Part of a small language model's weights.
Size: 9 layers, width 192, 6 heads of 32, MLP 768 GELU, 5.57M parameters.
Architecture: LayerNorm before each block, biases, attention and MLP in parallel.
Training: 201M tokens, 6138 steps.
Each number is 128 + 24 x the weight over its row's rms, rounded and kept within 0 to 255. Layers, rows and columns count from 0. Numbers have three digits each. The size before them is the row's rms in percent of the matrix's.

# layer 5 MLP down, 192x768, rms 0.133, rows 51-159, columns 640-767
094:122098131196160106119136110146111156123089117093138175077090109134136120164126112113110114097102104108122153115114103113125097083113147093085155104111094111122113135137131175169101114121148076164113138130137105069156149079106131158156092096162114121147182123160125136107157133175105139143096081119106107145130158123139125153109097137123109116109124129142112116148088130126134086166132
102:117171091098099143177083114147119132151155160120130158122143153148071155125146115096126112145112116113100076122140095151125124089137080112132153151123104100134154128063134111157134132121107116083127130110093125157124124113141113138094115120140097097121134140151097153098096147136145121108143157147140139118137080108113112115137131126114123107125160145159135130097130138128097129128149
099:145102132120100105161133105136129111133115149148138099118112104115098142075160085127134130156138133114142081167122116151068166110104148118142130159146104137080153097096133120136146134102086164165145122127147104103155144099142132100093194152155116091133119139131119119142117137110128106131116093096147141096134139119143135142132128137132149108096155175129111149198083145056119172151110
101:093079099116091100137105152119140153112109123120109108169105131092104124140134129119109108131170135136106074118103115120133119134127122117190090158136109087108132134114120135085136147136154192142121077172062138126083143132108136171109127164101151137060125134119092109116122165096198148126073135130163089117127122074176130140100157120161111114123178122140095107140171134162154103187130
097:129120138126115077121133168120129118110125122131115138132132110115123092153155137129141141146122122135103162100154123099110158146116119122115136141119118116107096140124168147184111164092099150120171119082133078131176114156112106149140154127128111112138133151129135145149113125112125163152120131124113146132134138097129157124149139111098168128142110115123081120102138197084126072119112
099:155117124148072088136145081126099123146141142087081119096151138151140120142106113120093157145138141109137072134077136143117137158085114116138108107156101092118154155110098153128112118134146123122110106162130135053103121091121165159094126154126136136111144162142185146116145158163144127131111102177129168152140146140111170119108142112157115119114136150123118149113126116129168101183142
102:142161187133100143144102156104073098130129132205147124107154151134112134130173123162127162109134168131162135105113120111103138135140153120119101154151124109125154112107093148152153147130145137150128129170123149182121116119146147123124129122137167156126162092169116082124173132175167174165146128125185146143130102127155091132163096140155131133111171100086135153128105149105122118134104
096:110137134155125135136110118109115129176119157142108117161199091145096101102146141129146147112089102085150145116166132111151103132145091120143150112123181147140103100180134144154112148180149126106108116179109147148154181138158104158124139157111100077118163165145137102114146144090130111153119086059103125113133157138108142149120117173107086193118108150104163120128168134089123077128153
099:076130174120123101121083130100099164111107132153130136141174119120144111106161167128147117108164099128142114141125090088100117176111126135105112103131168136151127098136126109107147114119173136120124148172119152146138129113114102116165131105162140109073100153129144129187136144097113143126144112103084168136102133149139122179128127127096118113117123129129153141140106124100109168144134
100:115171150120110115107124113107161105111139163101117148121144141099122202151173128117136117095133131125124103151112153118120173113112147128109117141132109127114150139116159147180102152104111149112120113101145170155131158125081147176112148100119144114138133138109121171149071107144112153116106143095122120161102112136154102105152118126124155082094124136163141140139115144106184113171094
096:116126100141153077124124110159150133153128166123123123141170152112110145095118110062144170044130152110182096151150132122143137110117142097138111142125140113103124142137169113079148142132086105097089140162127149132108120112153157111129137124154114147129131158139095130151168111164122149145059143120166126132132093129126129116146093139141123147103128174108110162080140163107089116090128
098:145117154121110145103106140137113160136110184141173137104123098122172125120102123094146118137113146139104133139115090166154115140110104120164121101109136166122088134101082116087131154125114133124119163117146128100140155135121134092111149104146112131128103131158148142143158117141134167100083116102148142146156113133122144111161152135133073150094105144149109133099162156145135184140140
105:130138129118120114119136170158106148117142097104168082157169107147153120114133096092121107113138096102100145171115114114077120160111126096120113122135088121165169119149146132113120110112133109137116181080137109126112148124115109152152103103148077106148136128122120101131099133174137154114171119138165135165109068098122140073123102172124113090132180118106130161180137136116136137157095
095:142144108129148094120141099115173152146126149133134160162146103118152161161142123190141163098091109136110148163159147143151105149167135153112173120056143181114109099095144127084112112114141126120142114124110123121119099146138127119151124136125139148109131158125129121143134094128117104131120117128127151110116149120123110140146150119139111130137106166126144101126099108170122142159113
103:139122130149117140131149127141120085135111106146131126142140121093117153124165140136155115191108087141149135173170152097114090124131124110157101121171126164173131121148116104104140149120085136114095178132108093081115120146162181116156130143143124130149135151100134094136115151132075117124155151151102092130111173165116130132125128139170120129131086125116117137133165122142157148124110
100:138146112160121164115128165149126155104119113125095113128120177133187070119106154143130119125119117142142085128072138149169113155121167115141150171149136137168104124118133139145113119090105147117157139138138125085130154111121127116162118107153138130129134119134142173125148129161123146111160141127110124128179088131067134115168136131135142108102125126081119071154104119116140118130124
100:163126113097155143087103125163083120136133172117119120132073161144107141129125132138107102122137114158162124136145146147099122116097111115154104138144140152137134152130115111136147131119145129095122117137087147139142131108118170132149164134125125156102119102083124138123129120116085126135117123132150142099146122160130100102096151104111090136079160146138171139132161135146112119116102
098:151127088138108146154133124136100133120098119086116148110083154124172099098096109179169142119132145146171129130091091133135100079106121128140131108142144121108133121170088130117123174109104134160124076167106140092134119108142112136092106119098137131137153108138171185161159147167093102106144083127118128123085109103129178142138102087132142137133103152107108149140122122149175129129121
106:145056098124142096136133145108122125147092112155168119151133144109145145133140150133144147167118103110112138115149123091135126138080131138156138103099127138147136109130156160123167183152102133156133161158118148125098095138165087118116108134164152188101103127141133050130111102125127125138107149120151118092114153113149123085117138123124137104129119098152103132109152108106106113092124
096:122144127097155142109137119147128101133153112164126128090134151105124101130126128084100127116090163140143119070097118122135124140122173167062136090079159146128144100125128085091135132117107134128155129131108138124131140158133129066110174138114147107113162161136139147124115100127102170156107120128136145153145101124113162124138123085110139136139085168157124153111137151133106125054127
100:126107124129162159128115094150124165159159146107110139134127123113118085139093116154107127156107144146143172102115098154132119104136143127142110114072127136122122110108155123105157124126153079111128156135111127168145109096137102138099129120104090115123141148070150097143095138129093143145130129122158124151119074116133139160114113115149115095178159103155099143095135157123139133120152
102:119162143123050121106139108190091110107143168121128160145139151130143088167125136113103120215126163121091126102145125171134129146091125109128098146110141137182164096123118127143137108160104049139133090154126082129142127102141074126116138118155178146123106150105098127161123150098152103110099148135159153141114074122141124108133123203138125150117145111143134132168136152061152180134137
098:130115113149098162149173128146144088135137145135110143133115144115130136115111097111109119114124121180129102153108151124148087067108151157141151101141122167091089107144102108117132134100083174139116121158169170112158083118145100133103147147080132168121129206105135137147109120122112112125105142155137097186125093147130118146126151135139140118116109138111176152141124122095129083154142
091:099099158135177108126126135138143112068145129079132133137100141141172129147146134138158135162165117149159110143099110101145149127160093145090094136093136122090113125151131142105083136138159144085149129146166084118106140101102124148164120090128111166158148154138123116129131149163078138152090135113068135103158128089128099114120168165118093119149144129161109094179085159117175143103135
095:136126152132142146119139148162100104183099120102132141124135135119092143154145133124123111132174136131120086124105146143152075099137098109152113118151069106176193110163163130163157124148136116135105134129143099151088127107141100070080122119090148100197110145106097124129131122126136120122146143144149126125102128176145136142114137124117145134150145165154176118109132102172128152157114
098:154154155120121136061129104113147136125115140128093097127104116173116104109131140096150132132138094130130113094162137122172131108168101161147112104171192126106120103134099098122132106165152134128145136108146128138094164133093104092085122122092112117115130108085157109121127162076141133163124145138134137119109142087124128160088134129105113161127111130143157126096183155112142154111149
098:150136141076108150148129103120170140106151209178111090102109161146079151125094136126114126105170140130141120122111170109124149150131130147141157138065176141112098143082115136102151116109154119079135188114160116160123101154147103148119147124125094120152102138131125164156109088074121075123121114129143100168165081159116128116101113137112113120118143181165133114109135103127157148138114
100:091117121129168121105109090124111145101152108108128121122135156137084152103104119085112194172089122150115119102077148146107123113126113123139173135140094102098110142176103122111116144167159107133140140118144128107154130121137122137125117158131148140126126123105146129159152158181104130142136182136117117121128085124173130129151121146134100099116162091127114102090124118125175143133155
098:161108096149118085164137119158166134180139152169134152140180089149144105177113134133131139111094156127122178117110109110185131146127145089106096149109180138144129149150149162116173104089117147118154153098130137120131147144158119111153187102086150135142133087110152129146146101135148111134099139105106125112135129120102168136126116105131133140096124137160161107095110166107096126116104
105:127120107109117077108106097141124194156116101132126122107159094133137098118151146141127128161166116147126155131114123155119130133119140138098121150102124124151075124142119116122119144085104085151138137113146129127092101140164114102119159126091112087156156153141155102147141114145137148120155123139095096153142127140128109127119131153146134146086140146118086127103125147135120087123063
096:105109161109138127140169103097155144124152117122129142126135114093145113139123153084098130098167102110095158119131147135100102118127106125107157114165074106148171148135123118129115120135125095142149069107114113133091102126149107142091115111146137137115127146117138138153157131135117171096127104105100139104181087088105157132117127155131122135134134156133133170129132109136111116102114
105:123130142096179158106136146119139126104113122125128121111143104123143149148118117158170140116116114122087129160100135164125093131102101142126122159110129118142100152122119095129100120093105089135183161113123124183131140129144107151129114121129123119124148147108160132144124125137115125114122119153110151155164190135115123106124137129111120136099106115147134141094057164167154103140153
102:144098138128113134125102123110119110073125144196133163174149120168115157090167113176174113134145131137113160120165155080109101136147156159131129118163125126128162154123074141153162134139117120106096114156097120122108103144142134171170119163167050123180101077132116068073125160112149145152122129078112114110127117141154101160130095126159109112136160119095095140123099058097091118103095
095:101161154129061118162126167111108101150127087143138132112095182170121152122101089115124131146148096114168100116149143142133107120135133131125088127120095125138103086148138191131143127125075128129132151109122156106193131099103201144159147130131077123143110133158131097105104116104150110123155134155100090111119133164136124184117137109148132127095098123160170091183136117142089138121125
099:138126099117129121152143114156119131154111128133158122138118133146117161119125099144125176154157108093125090135107126124113150119139127157144123121114128144139121166087150133150124081128105079126142161094105118114119121132129146135134127104112136138101113131118092102095122118079093135136154134109110136164171136157126162101078129125128136135126127119123095170118114118095175125111160
100:127133113127168106109129124080122074164147134092122143134151142108127178137171140110172176142120111148149126126133104159188145100135107185149102115123113112136134130122128141150140106148126131081113142145142127114160148100091096145085120108123158102127139114128112137093090162168162134112099130137164099137100091135128159149128159110145121084156113109138107163146155062126167125136118
096:100177127118189095185153125141123092121097130126136105079098120119113151160140191099102137104144079103105128166086129140134121155121122124160144119127161071111132123129145127144132104121153108117101148149146153152134176145145128091155136122157152143146138156101093078119091132133106109149131194155120099132133132134137118107122125131154150153112133109080101120119097151148159105129113
097:143133092131088132136127114078105136109108142125156187111128121103125138126151187126107106126120140141106131119158087137097110129148130109119164130120133131132156113129088128149135114105112130111129135166136106116106179167138154107107163145171139128118133067098172098113145135123184161164109131167124101145109124157132109127078133133135083135142128115132161120135102150151133111112123
097:109151102092148156131133108159132151149163057154144093115094155162126129131133140146153126140096139119139097141101146148129138169147122179155138149120116110126157100154133117146170131104128134186127093124116104094129143106165135101151138164158149121131138121127165165104129159161128139133135119128154141150090126116114167132115168155150136106157138145142162156152126095116156119126144
100:132147107096148165087157126155117128133144097100123131137127123151154137148130110137132126132128144085108132144083129139125180150166139167130124105164142115131118122140125126168126103156118124166133130158099116136176091137139127153146148148087083166135149156131169082106168148125169117113128165139137117163119122161115106123082109137099132145130084151088147132157169120118102107109107
097:063130115143141125122141096072142131173126135143127126126133140110153134135133136093126118156090158123111110105131142097156148125115110098131146117079141162153084173098159097156103170129107125109109094144140104146138138120124137156149127131128114090131135109112132136162099103127143079136156083115164154118138136109121127135108106117140140123147157127111135139094123115114099125124176
094:135122169087116121136111120140155111131126115105111116072209111121082087120132132115166107136172142089117115124096131096134096135071096097130158114137133150092151136167159101102131098132118116111138097156080117149142083159150123117100133107106158135119121119132126148127121137121129113108104106155145156142134072142118141099115158103187194121155141134151108146094130162109159094139131
104:135163126129104124034096101131122104139133142127100151147141170185144159151149110104149095122145121120127131135121092110081090151118082134153118144143124142122154094112105151149179101103146145121103156119119134156149110120123148104089113144089153127146136091141121120146116113134155139095109148128109130124101164142151171145135141146134185138116130121132141140192134160111115082113104
095:160127144106150154102132122086072137134127145101140129117135103062138143164109115115110132136151154134109150125186145108114087164098159125125126133136158152136131133119108135114163158077162097144128132126129110137159095130144123126129092147137133121117112129153170115158132088128158113127138128105128101155145067098130136126136147122106139111109123137086159083144093135097168150138156
097:098154129121155136135148083108122135091091157146080179157118132144133135106121083121121104142134127139147112134144089161131124149122132154166155139153111071129062094164181131137147119107090124130109142095081131125143167145150106161110125115181132138119115137090117128133141123177162124158171126139180161145111123128104173115135137133129132144136117084163141113131144139128123096125141
099:114131118099142155173152105136167115112131169098105175155169122108120140095110118120109114128097116160083136173165087135157107108136155140125153106092104105096108113072117136099140178148138126062135137135161099127140124139137110115115128119117107116144116134116119133102109162086114096123163116120130137102111150154147106145095116140141107120145094121096124132091111151119116068150131
100:100086134139119082134120140084102147099124146118097090142154129098103111132144163136121159129122140094131120129150108133110101123128161110116119130095115121086147118097148088098149117150127174109154184112083129135156124115122134120146148118131119140122129139158136163148105113160150128143135148121115142138135116142090158120144107095125166135137149164130151143130105111121155163151153
097:161122124134118129142134136125118157124079145091152125139091162102134154137081090131123111105164135137136090139090163123149136137126087155171134157117118092114134170147171120170101143097191123156141102122116144109123107128108087100127129171128138141154167167128097161093123159140097113131111150086158150139119125109166107130105135116135115135159086137138129139143132108156150109154120
095:120128124154144107137177122150128157116102157190112128128083143148109125129113162130100089113114143128103120146124160161117140109138168128107114145133126165128123145096149073137128128129129085147116112110141172105170124116120088128129131174125136094123151145116108149144125147065110138115129104176118137124079134169107158138122096129092108139123090103119115108097127088156089117142149
100:148136157128095080133159147128110104177121141063122154133162111113122069145133138160155115103096113142128096115134146139117126156102116173131149131124105099172146112102118146092139146133138144144076171126107142138131127153137104111145123106110123112138153093117107120129146157173138089081127072144112123090157177115119078097131132144132143106147166150113142151166116126120127141154134
096:120123118143145132163103126142097119119087082132137119077120057113071112168122122150119112108185114129132132115142131137153143134094159115126163099136135153139125141124135092142125114114107133162142131110112121155163131149128151180151122126103143132134112133155058141175104142136141089138116157111092172144139119122156097121088181125072140133148155161093121168167125121127132107129161
095:127116069089111119156146084142109125088124081112117203122108096088134159133090129100166134133131146174150115138077161150157138149167076147090120141110144122137117172134133163128163143118128123122103114127109118116103154123133149120123124141173151166085127150130105143115129155115122131150145136097124139143133125152126189148139138148147126106114162128132149109131126143168165099129139
096:108138128155112125128087126099145128134188145082119153120126132096141114141123126118108138096127118131192176132122124135093128132119129105087132089147078077146119136135097148150118137144124086134123138115098130125158131095107146152119122128127104130141128105095119125113168105132200067112103156072136092140111167101143158129141166128091111148142128099149126111164116098135153139108161
096:157147101114134133101113136145154146107083114110110131098115156136114136151111116132164123084153130122120112106084162091091153105106075121136124136152119095125141111115131112139141118148115107089132170143135144103120134150155122175091146109133165132139128098132131152146141126088137145152152133152155115082065082102122146135078123133073151145098086108101097119151155139102136148139130
100:124156112086113089157110140114125122118093147167151118146116129135123159142136114149120120157150129130148134116156160106120116134162154116098136102184108118085165185127121103148159109126130086131113133143121178139102103122145150118104105110113122078124133161085090131135124166135113118114090106165158094143131094148105181100088119120131147131150131133151137145120177166103136133092094
101:135113123146129123130112144123163119159159099102143098102135150124117112141086087157124114159116149088098128127084106154114152154150123113115157117139098120130123161112100173157105097112113049160159152115144097120120127141130149111149155146124115092113133132100115142133128165105066086104125140141114097128135146108153092149128160154088114062117107131107092149152115100129134120107135
108:130111113107150118089148158109088154128153130121160167142106115142149138136150141135083138129084114152080160108171158127128139146090149167166125142091097117114095152148150150131090120123142144131126103138128133137130135131120111125150123095140140089095183168103137173128106150143139157139119146125054122145091146126143110185127176138058147114155139111142120137153134148161130161123067
104:111097143127126084167143149151119117174122146144147117141152140165079113162150147115116166103157125157116108106142139108137147165125167112169140145123100138142103111125125147108134125147154129108116162137108121153132144110150082123122137127152152093139110111071087082148142157131118126113110156160095128111119159147083137131147140125143158138146109133127114163144043140131114119084162
095:109119086111110131170134109178126127124149106087140132149085154172077120124130101143143132103113108141135165120118123175146112126155145117133150154120107111154170122118107107108156107069153105134107096116098064110117123120139109157148167120159122096105128113137101133107140152118134134137153120078128131152106115137090136117142168131134193135133149112146102110164133099127158112114103
107:151121185109155117179137116109114132158131125149152135154153102068110110173126103138155122126132140109168110133103160120090125124140154160149138146088117157148101153100128173133097107101099167117154136121112108110122106168191111109119129108118154117140116110145127124163109108169119136137106152101112114124129155096091106146151121140132114108124086128132170158132107132146111132121080
098:115100110117153161133142144168086126127120128135100134113150142123146118142117177172126079097150118173127124133120150145119097144137111108121107122128156120115127082131129156102091102097124116136147099145140135125159146110125148145125100131124146129123133125140084135153097135138167139130120130137141089148127131112122114124118121167121125127103116127135109139151110130111119089142165
101:089136127104160114162115132112157126158141135131092103115111148110176110149133120137121136146136115131096129163158141130094148145115152122080115109130121108085127099164141120108097119166095132106146115100123133127116114140113131172176130120168082133120133143144102128143118140127126174094129098138085147084133140146121107091171124127130169132074172150122195166119103148099160089086150
101:159151106156126116155093152135113137147138107119147122120137116149105090160105107095104144112115128124131121159130144144176102139138104128140127152114127081113168139145160140133125147115190113122164121133136097122101155122128100087159108105136132119115114120174132096132144128156093123149095150104132148136132115163123075135124121137118135139140101102140151129191097134121091116128170
103:145109110135141152142135144115150106111110095112178149110131124055118121106128152105074103092137170132142136150100133133110146102143092156130155117076145126134091180096126127125129154129148124151153134139149125159115102109093112119184154149153099177133114116126118081104139163096134140101173132134118135165099152082120134161135132181083138065123100098124144108077139147125138129145154
100:120126169090096148100140111086087141130162108103111123115112143116096107080096101144130149133104154135127134064142136084058141101116146152100139179144101132155080129143195094141089131142129135126113132121114083121131151114132138106160150139126133150162124121154123167142128104118141115126117144142138139125159122129084134138118130151130147159125186131118095143117132078145127133111140
098:149164148136140111097122141122129148152103108152146135116102133111142163140165119089100144102154146129115079148154153136151121096110102112090082147164128161185149119140121116130174122103120100162142105146168147148101091108149127097098119144154140104105145190124109104151121134098120146107136117135145132098127111095120111124122100119141115163130127124133137095157159121103116172152088
099:143149092110171135106146135113121156164140115136117110156128124113094174131149123148125101146135138145171146116148145123126100086176160142140163140138164109150107193131127118137109141126100118120143098124147142118140127163092129099156105168140146148152152136127115110095105128102080127131131111136093115089128135121159117167113084139140111126153115130149063105084143119140155124112163
099:151109049114131113118146153089098166149115164132091142132166076157115113112132153078131140048126094115112116121131153130147132109131157134113099147091076126105148124140103174107163169102134160102123143142160123111121124131128149114118122166141152164084153125148119093124096155097135158152142135092140173114096102110099109179123163128104102123149129104102117085130120109102180100105125
102:157151107143132132129138127107111124154191092161135087121114090139123067146123122084137121118137155176148132103105141114184122134162130121116101120121130169131132149167124105138142084163160165119136120162119157112135112128140140131118143137143165100097114116142163146150108154135117157149176073100159107103125142168121122127103077127116110121135126170085133114171071156093129120156113
096:092115141176150124116099154102140111129128139112143115136146098148108078110147125107155109132143111147099130142132157115113122134122110106114167138120105141167081115162124112125121091105125140100178115114119163078091160127100146101111112146152152170145120155106102131083121172158129149086123120106117103147076127115187124163177103096143137138161134127105110106120153160128149116085108
101:169119182127151134124105131156107129187110144114181164128116116121130106119172074141147110165159165114105126157093107128123112099126081115126131124145071139093130096118100107122128154156141138123081155108132160126150130139100155140119094084108200169134152138117119134126116120178120147111140137090101145119114105138165130153152159142144141130143163122121131158141085178139172117115094
104:098123127138110168129098098122112114151134149141131148157122110125134087112145117148128106087154135090147168091092123112121161158130142107123163082117130134124122131133090123162112094079130143131128145119144193122115157129141116133151093104126126132116139082132130081140112116118122144095137109162135137098100119142118098112132121128114146139150152116119154156160141134160095111087118
103:136102122134135124123176093133156135129129096122146115116123151143120087105162110139131158129103123129129127152118179134112141093122120123166156116110138136150133131113123164145088178144152121099132140153107125103116121142151156120123108097086112123160144147146136089147118131113150116069109162098109148168097150149170143129141113111156118118119147112135139113173089165120140121120087
101:104132171125125169103128095109111175179130129109148138126126152142086173147147166162130121130114161158154120092137105148116136113132135096121148119095154136129146128140126118139144127106102121160131146145116116132148111119151148155100131123152112099131102186126124116135131150103122106148146164114127113157103153135102107166151112103103156111107112130154164118144092116090135145138124
118:102122124127150121134108142164143111087126135093126115152146135121137068150131126100107125065130133132155127119145122172149160157127136102096089089118159171117168106114151138114098149164157101124142130108158105110146110137099089143106129092110126148133090089143139167124123129103163144127115152157149195124165135127107120142161137129114132119097110162159136107149133159108129142131101
105:126093123175175118118138169108117127114104116127115090114094123122157128095114148129113137145146158135092157125118108132119147118120174131156099107115142123127130145105137075128134147089106166139101152118153150092134188117124138107144133136097108111103123130112103113139112132107123105116150133116115069092111124154118118149127136110131117133107140071145118119118128080137108147108158
102:145147146107121123137088099094131124112088174142126162108121160118093142119161130120147132125117131142129175156167139120143124115136132132125132139104148091121146132143145137146157079110135140165139137177127110128095120129117072187140120113129121156135144095189127132127121151144171112132134119086100103175152144120135132083167093120147160122136147132151145115127161105120155083093121
098:151171139107164068094130142095120092152128132103127122149140106143097175155115126129139161151087135112110087082120130134145114128146106144152151143087111131150113108117129075122115174149149109119097127112163154151156134129138153140089123122099091130135148108143117145105086141108130108135131149105102102102132132179183143156144136124095118115146137104092169115150128152134141160162127
097:117121148102108122165085131127082111110101101137093133099154145122098133152121098175142096159135112133154130153101088123151168126124128147123111128154104113098132119123120086123111126147115152121168116122146144119145188115148109104161142087151155142112156154147090110093087137146139108117147170181150166158136133126155199136146164056125128139145096142133143083126103141110139108112120
103:128122131167107157113149159130145136125161150094106149139123127159125119134153138125111106145118136137133091137140176103148082152134108121125132089142154102137096146108110135145113139108098139143111138124168156111117120152119142119125091130126142165167148162125101090130146114167135123106141094164137111124139114102096100136095120121143111158114140133161081113138095156089113127157058
094:152103125103159095127118123145132119134134145132143127120081105182120128102119122156132158084115142149169126101117121152154141154130167101147116113145091112163128138167143111135064088147133128160158158174161123155124144162147164131113096102101144124169157112122167148160162141153127122124099153127090136162181160172131153097108114147169137118115125119140119133143091129126091101146116
103:129133104119156141084100099151125159087134120136132144141056084114190097156125121123117102103118105117123139143125149123128111142132148086119111152191195104160170109129121102114129146101142132160083097143115138111103138167086124131082156117135135105119134124112141178098131133096109140133131079125131147116160106155132159098157117116083135141165102121112130146109144110100070145138108
100:130161072087102155118130120148118133108129166116158168138115071117119154104147110178157127127095113164115136124161147118106181182120188117103100081159127184121135123120143091099128092130141115153115116081122125105144124143130125166094081134133120120121122101113152190169086114114129115132126101141137117088121109145128144111123153141129111106132120139118143113134174123102163129111148
102:147100090158149161155137144126108093140123126145120125097125118155153119107168091128103157105120111113105094121109105104115096147106139142150171159133106114111107138143109133097084142130099115152098130139138126126092094168156137171105175198158120142145128124084109195138116117100145136136119110085138154178129111138144106113134131125106149156170104110091108139156114097120111158159072
096:163112113129082168139087084122105094122143123112141097126117103091120127168094166160087110161145144117120081136141125139116141103143123144102141117121126076105129152088143105153137076171136098141104123144088141095135133185116119086116143149153114096154165154115142133140173107131075089097144158150113139095146117118119096106106161142128136144139158133107121117170166083154080136143120
108:108124099128142129118105123102106120132126130167149132109102082125139146156146103150136128147124103184095113169107155127173137132099149115127128128177095103103107131132120165102119148080135158158144144172080149108123078129140150140133129133117154081138130116112176153133080155156121117150130130144127150157087127125170134149112113149126124133121128150145149122132148112122119137110152
094:136137194111111176105096125147173099111156152142141129113149097136146128134144151111149087112151069072131136157120126151130098106100097172124143114165146098114150081130112117088106134110154113124123107081104133105121110139098115089124137143081142168127141123084112126106155143089108108113161115124124146115156092163113118114102101116147120136138135173136126095140125128145126136119123
098:106142142092074171091154153105129148116078110137127134134121105127130128147155094159106103127105108189159124089160139137113142169120133134143118099146131151167150105134121131131113086092104147093158081153164141179148156143100080116131165180146137099127146108075146114129122125132156121108125137125144125103102125110147109149124104128103145167142134154152121151153140120119100160153112
100:106139096167179171118133118179133150118114128116114126176155131168119133156106131119116119096169143108128107100101152130151138107130125158124114174127153132101127160127137138156159125120160132116190117094129148164104125091136161158077101099139126114137116097119108127169134093123130098129138107108141138123116107099143131148193121112138105160085137130116080099147136115137107114131113
097:156118143137114102116133135154101150117152119160162106083143140083128116122122187128159168138110108161103136108127149117104121095117152119175091153144089146108137101158102123121167123075133156131148110152097167145102073108151118141147170113097121134100131174123134162134114114138132162124121119097126132117121148143167116141153105147168130161146103146099128125105148153131135124142172
104:146138114166088112132131116111127110116148154120124089148141103123165125140064156159127111147112125137111114113158146133137152144158145154163104115154115096155114126119151163115107146106137142108109131127147144128119102112089168129157092127145153124151171098134166142110141180091167122148118138158134089161074134148171138168119168124161158128117092127100136110126171128144170138143184
097:126115135130083126068128137106116151144126115159116155127128134132109106102096132121087119144126131160143163115174094125107102107087155110103134111138160113116155139148122106112139166114109119151079131175082118101120097133070141151119092113101076125139099091129117081122105155125136108126142141093158155128099087101143114145146160129117140121109140148135095116122169119163126147119107
095:145151151146119087107159111138127128110137115135138118144164092107115114137178185130127132111089153075109166135154097108107127139150108107091098113150157137155094116120124093096107093166175131123155107113124142160101178130098116117117171151127101137116132117159142120210116116132156188163102107138122149133122187124128142084085073121128137120150132137133101084112160150126158128109084
095:152180197124115154147143118134116146081142169137157129191114097161139109149117073117123119145137166121127116131101163105205086107125139131143111122098077126157107119122111146110114153119159115155142118105131103122155100142144103155144115114122121124104101133114108120152168137120125113115141132108144137127140153094133065126125129100136088113129122105120158178126118068100133183128129
103:122133122131166166174116093122077096110155120127151139121149135080140147113129109122138144134116151104128137119111152096110115148105094130147150080105130153141099144115152135090124111157138156131128131076124103103153135103163098114165168130105103143146108133151161162156139112167089114151109131073150114090176167130115121172135136147137130158120119075188140139119147110166181124122147
096:103088132137126124133120147130156095142125129096123116122117113138104075138147158105120083107125116147090117116075071097122114128142138148137163121072158142128120126124092144143206101094158112172149098135128132117129109115145133113121173129065160148145134143099050128088141115128168124128174144154081125144135086092109117102152155137130135115131113169138134135160141174112115145143139
094:090075165131163097159148087134158129123124133111059143165125128114131163121154125108122154088113136134170103115126091142128120069139090113144138116098099121088146111144130139114122107126160153140125106145123153133109093169139098128122151132063152119149158167159115119126109097127182115161106119114160141129122133113127118092154146109086191139162097128160154138158140082141113095143141
102:164119137150125109154100145136141140125128103099139162160148148162130131086132134118165160116152140145111122100140150148129173110165109100159149102127121113099118130192149148122099096170142169095135097122154153140120123139099113107111142157133105156113121080095129159098123143132149101128085159152180111108117141162094115132090184126135124115105094128189154099174106144131134154146140
104:135145122121170108096163128149143097104135112161150134100103094159123118144133125146140179109125129115103104058104103124087125133163100110098165097122132109164120139172149119088125122110122157126046148118110106148161160121123145105160092111081158117133175139110143124147121123145125174127146139086104172154131096099165151127096102165105154136156108108136121168186077125163112089103157
097:152148104073085141102126112142123093101138093126128165125138144140158107179158114110163158140100131139166142132161121133146123152107164151122128131156105119128123099128191109121177106125102133077151120111101092117101127123127135085119116140160128157117133099096095090089126070157121140155148112129128113141076129140082112152118153139122136129111124129124115109153159164175152111140105
102:130162140123142145134128128149098130066127096091129163100137186126110149088137100096149122104158175119150109126172089101138152091146147124129136141113118115103102129132106119179131129131076145129130081120117113116169133116143126113120117120100133136094095121091112145092134130117132131134134087162134093149148143135101157142140125132116102120143111109170149134128179127118124123107116
099:128107135136175105137118154160125149173156082156117093124094085092115099161112135124147125176119129113158094150104091121126112126169127099122064050110157134130108110137152121097120122155125169140143172114132076140132168147104143089091104114154121110108152122101102110163122133150160137106102142131125094106137166112107107162140145145115074098086150164138132083152067112143203137128158
092:099095135126149145133155098139132123116111127144133142094108086120129161134127111120101139141153110094096105119118151161125117104104122119155129116138167130084117151126093076114147122131168084143128112125126098137113131146124188110119111156154091139169150097145162128186099141130094114065089139120101070104161147104118122107121122140140110149112138128140093123101105193072092131099144
099:160100135131114129141113063162106110151148137145108135143121101159092161148105095116125117134149151141151111164157102109089101071131146139114085172130096149131124160081178119128120133186114133100111140091102133149129153114124146111119143188133152093119114103143084164140093135152118090116127115138091150153078140166127129098123128108176126144118127154085133104133163097102116152158135
103:132131090174128151078114174124112135132113133102119120153137174162127108130123091120164155086124088157157156137105098125115125116077181123157115118114129103130153127111151150177096129153134119138071132153132164097120123103093114128129138127119148141158139150107138134134130093149128115119148153132106124142127136095105102116100121117134117150170161126108142137141120147126140129138146
100:146108148135107102173156102150145121103175108122085120132118119129128179098116163138170088099133139134139113174104115170127123112130119137130119125119115081126154122105101125122110098116138133118100177090155115135121118118146113136152101152118149112174122152123097138105101136123137165141111160122109168175079132114126139132137131127154119150124121106091137120096135102141113127123108
164:154151105159084126130101196141190139118134119102098132155123127152135146113125109129158128114154137139114154114095132125090132124113145130102098113132134127122140077132119122144153144117103128147114106134096141123159101130148091129132150128111108108109091133101111169165153163093158098138103152121126139117088111124144150147136160139112106139165132156164141127124140166137124128134126
097:091054137144134171142126146133151109131133105087120146182111130111144118138152138163144123124170144121151147201120120123181118120115124110183113160184107122163168099117131120118145096150134112098143106163100108131115155126131134085147123119099121107154114148124116119098120150115116113121082122113122117099163110148078097107156112151160116141136113101149094137100146163144088136145122
099:115140099108109166161125154150111139115155107117145114127144123142121105130147130107146164168078119153102117110130106102089110139100121166114122158139106080157137122123140125132096152183148131146135128116128094121163121171140113163099104110114127115145081153116158129102139096139152119132132143142151147134093129145132147143135123151124121144099150109128104157139124127084149174130098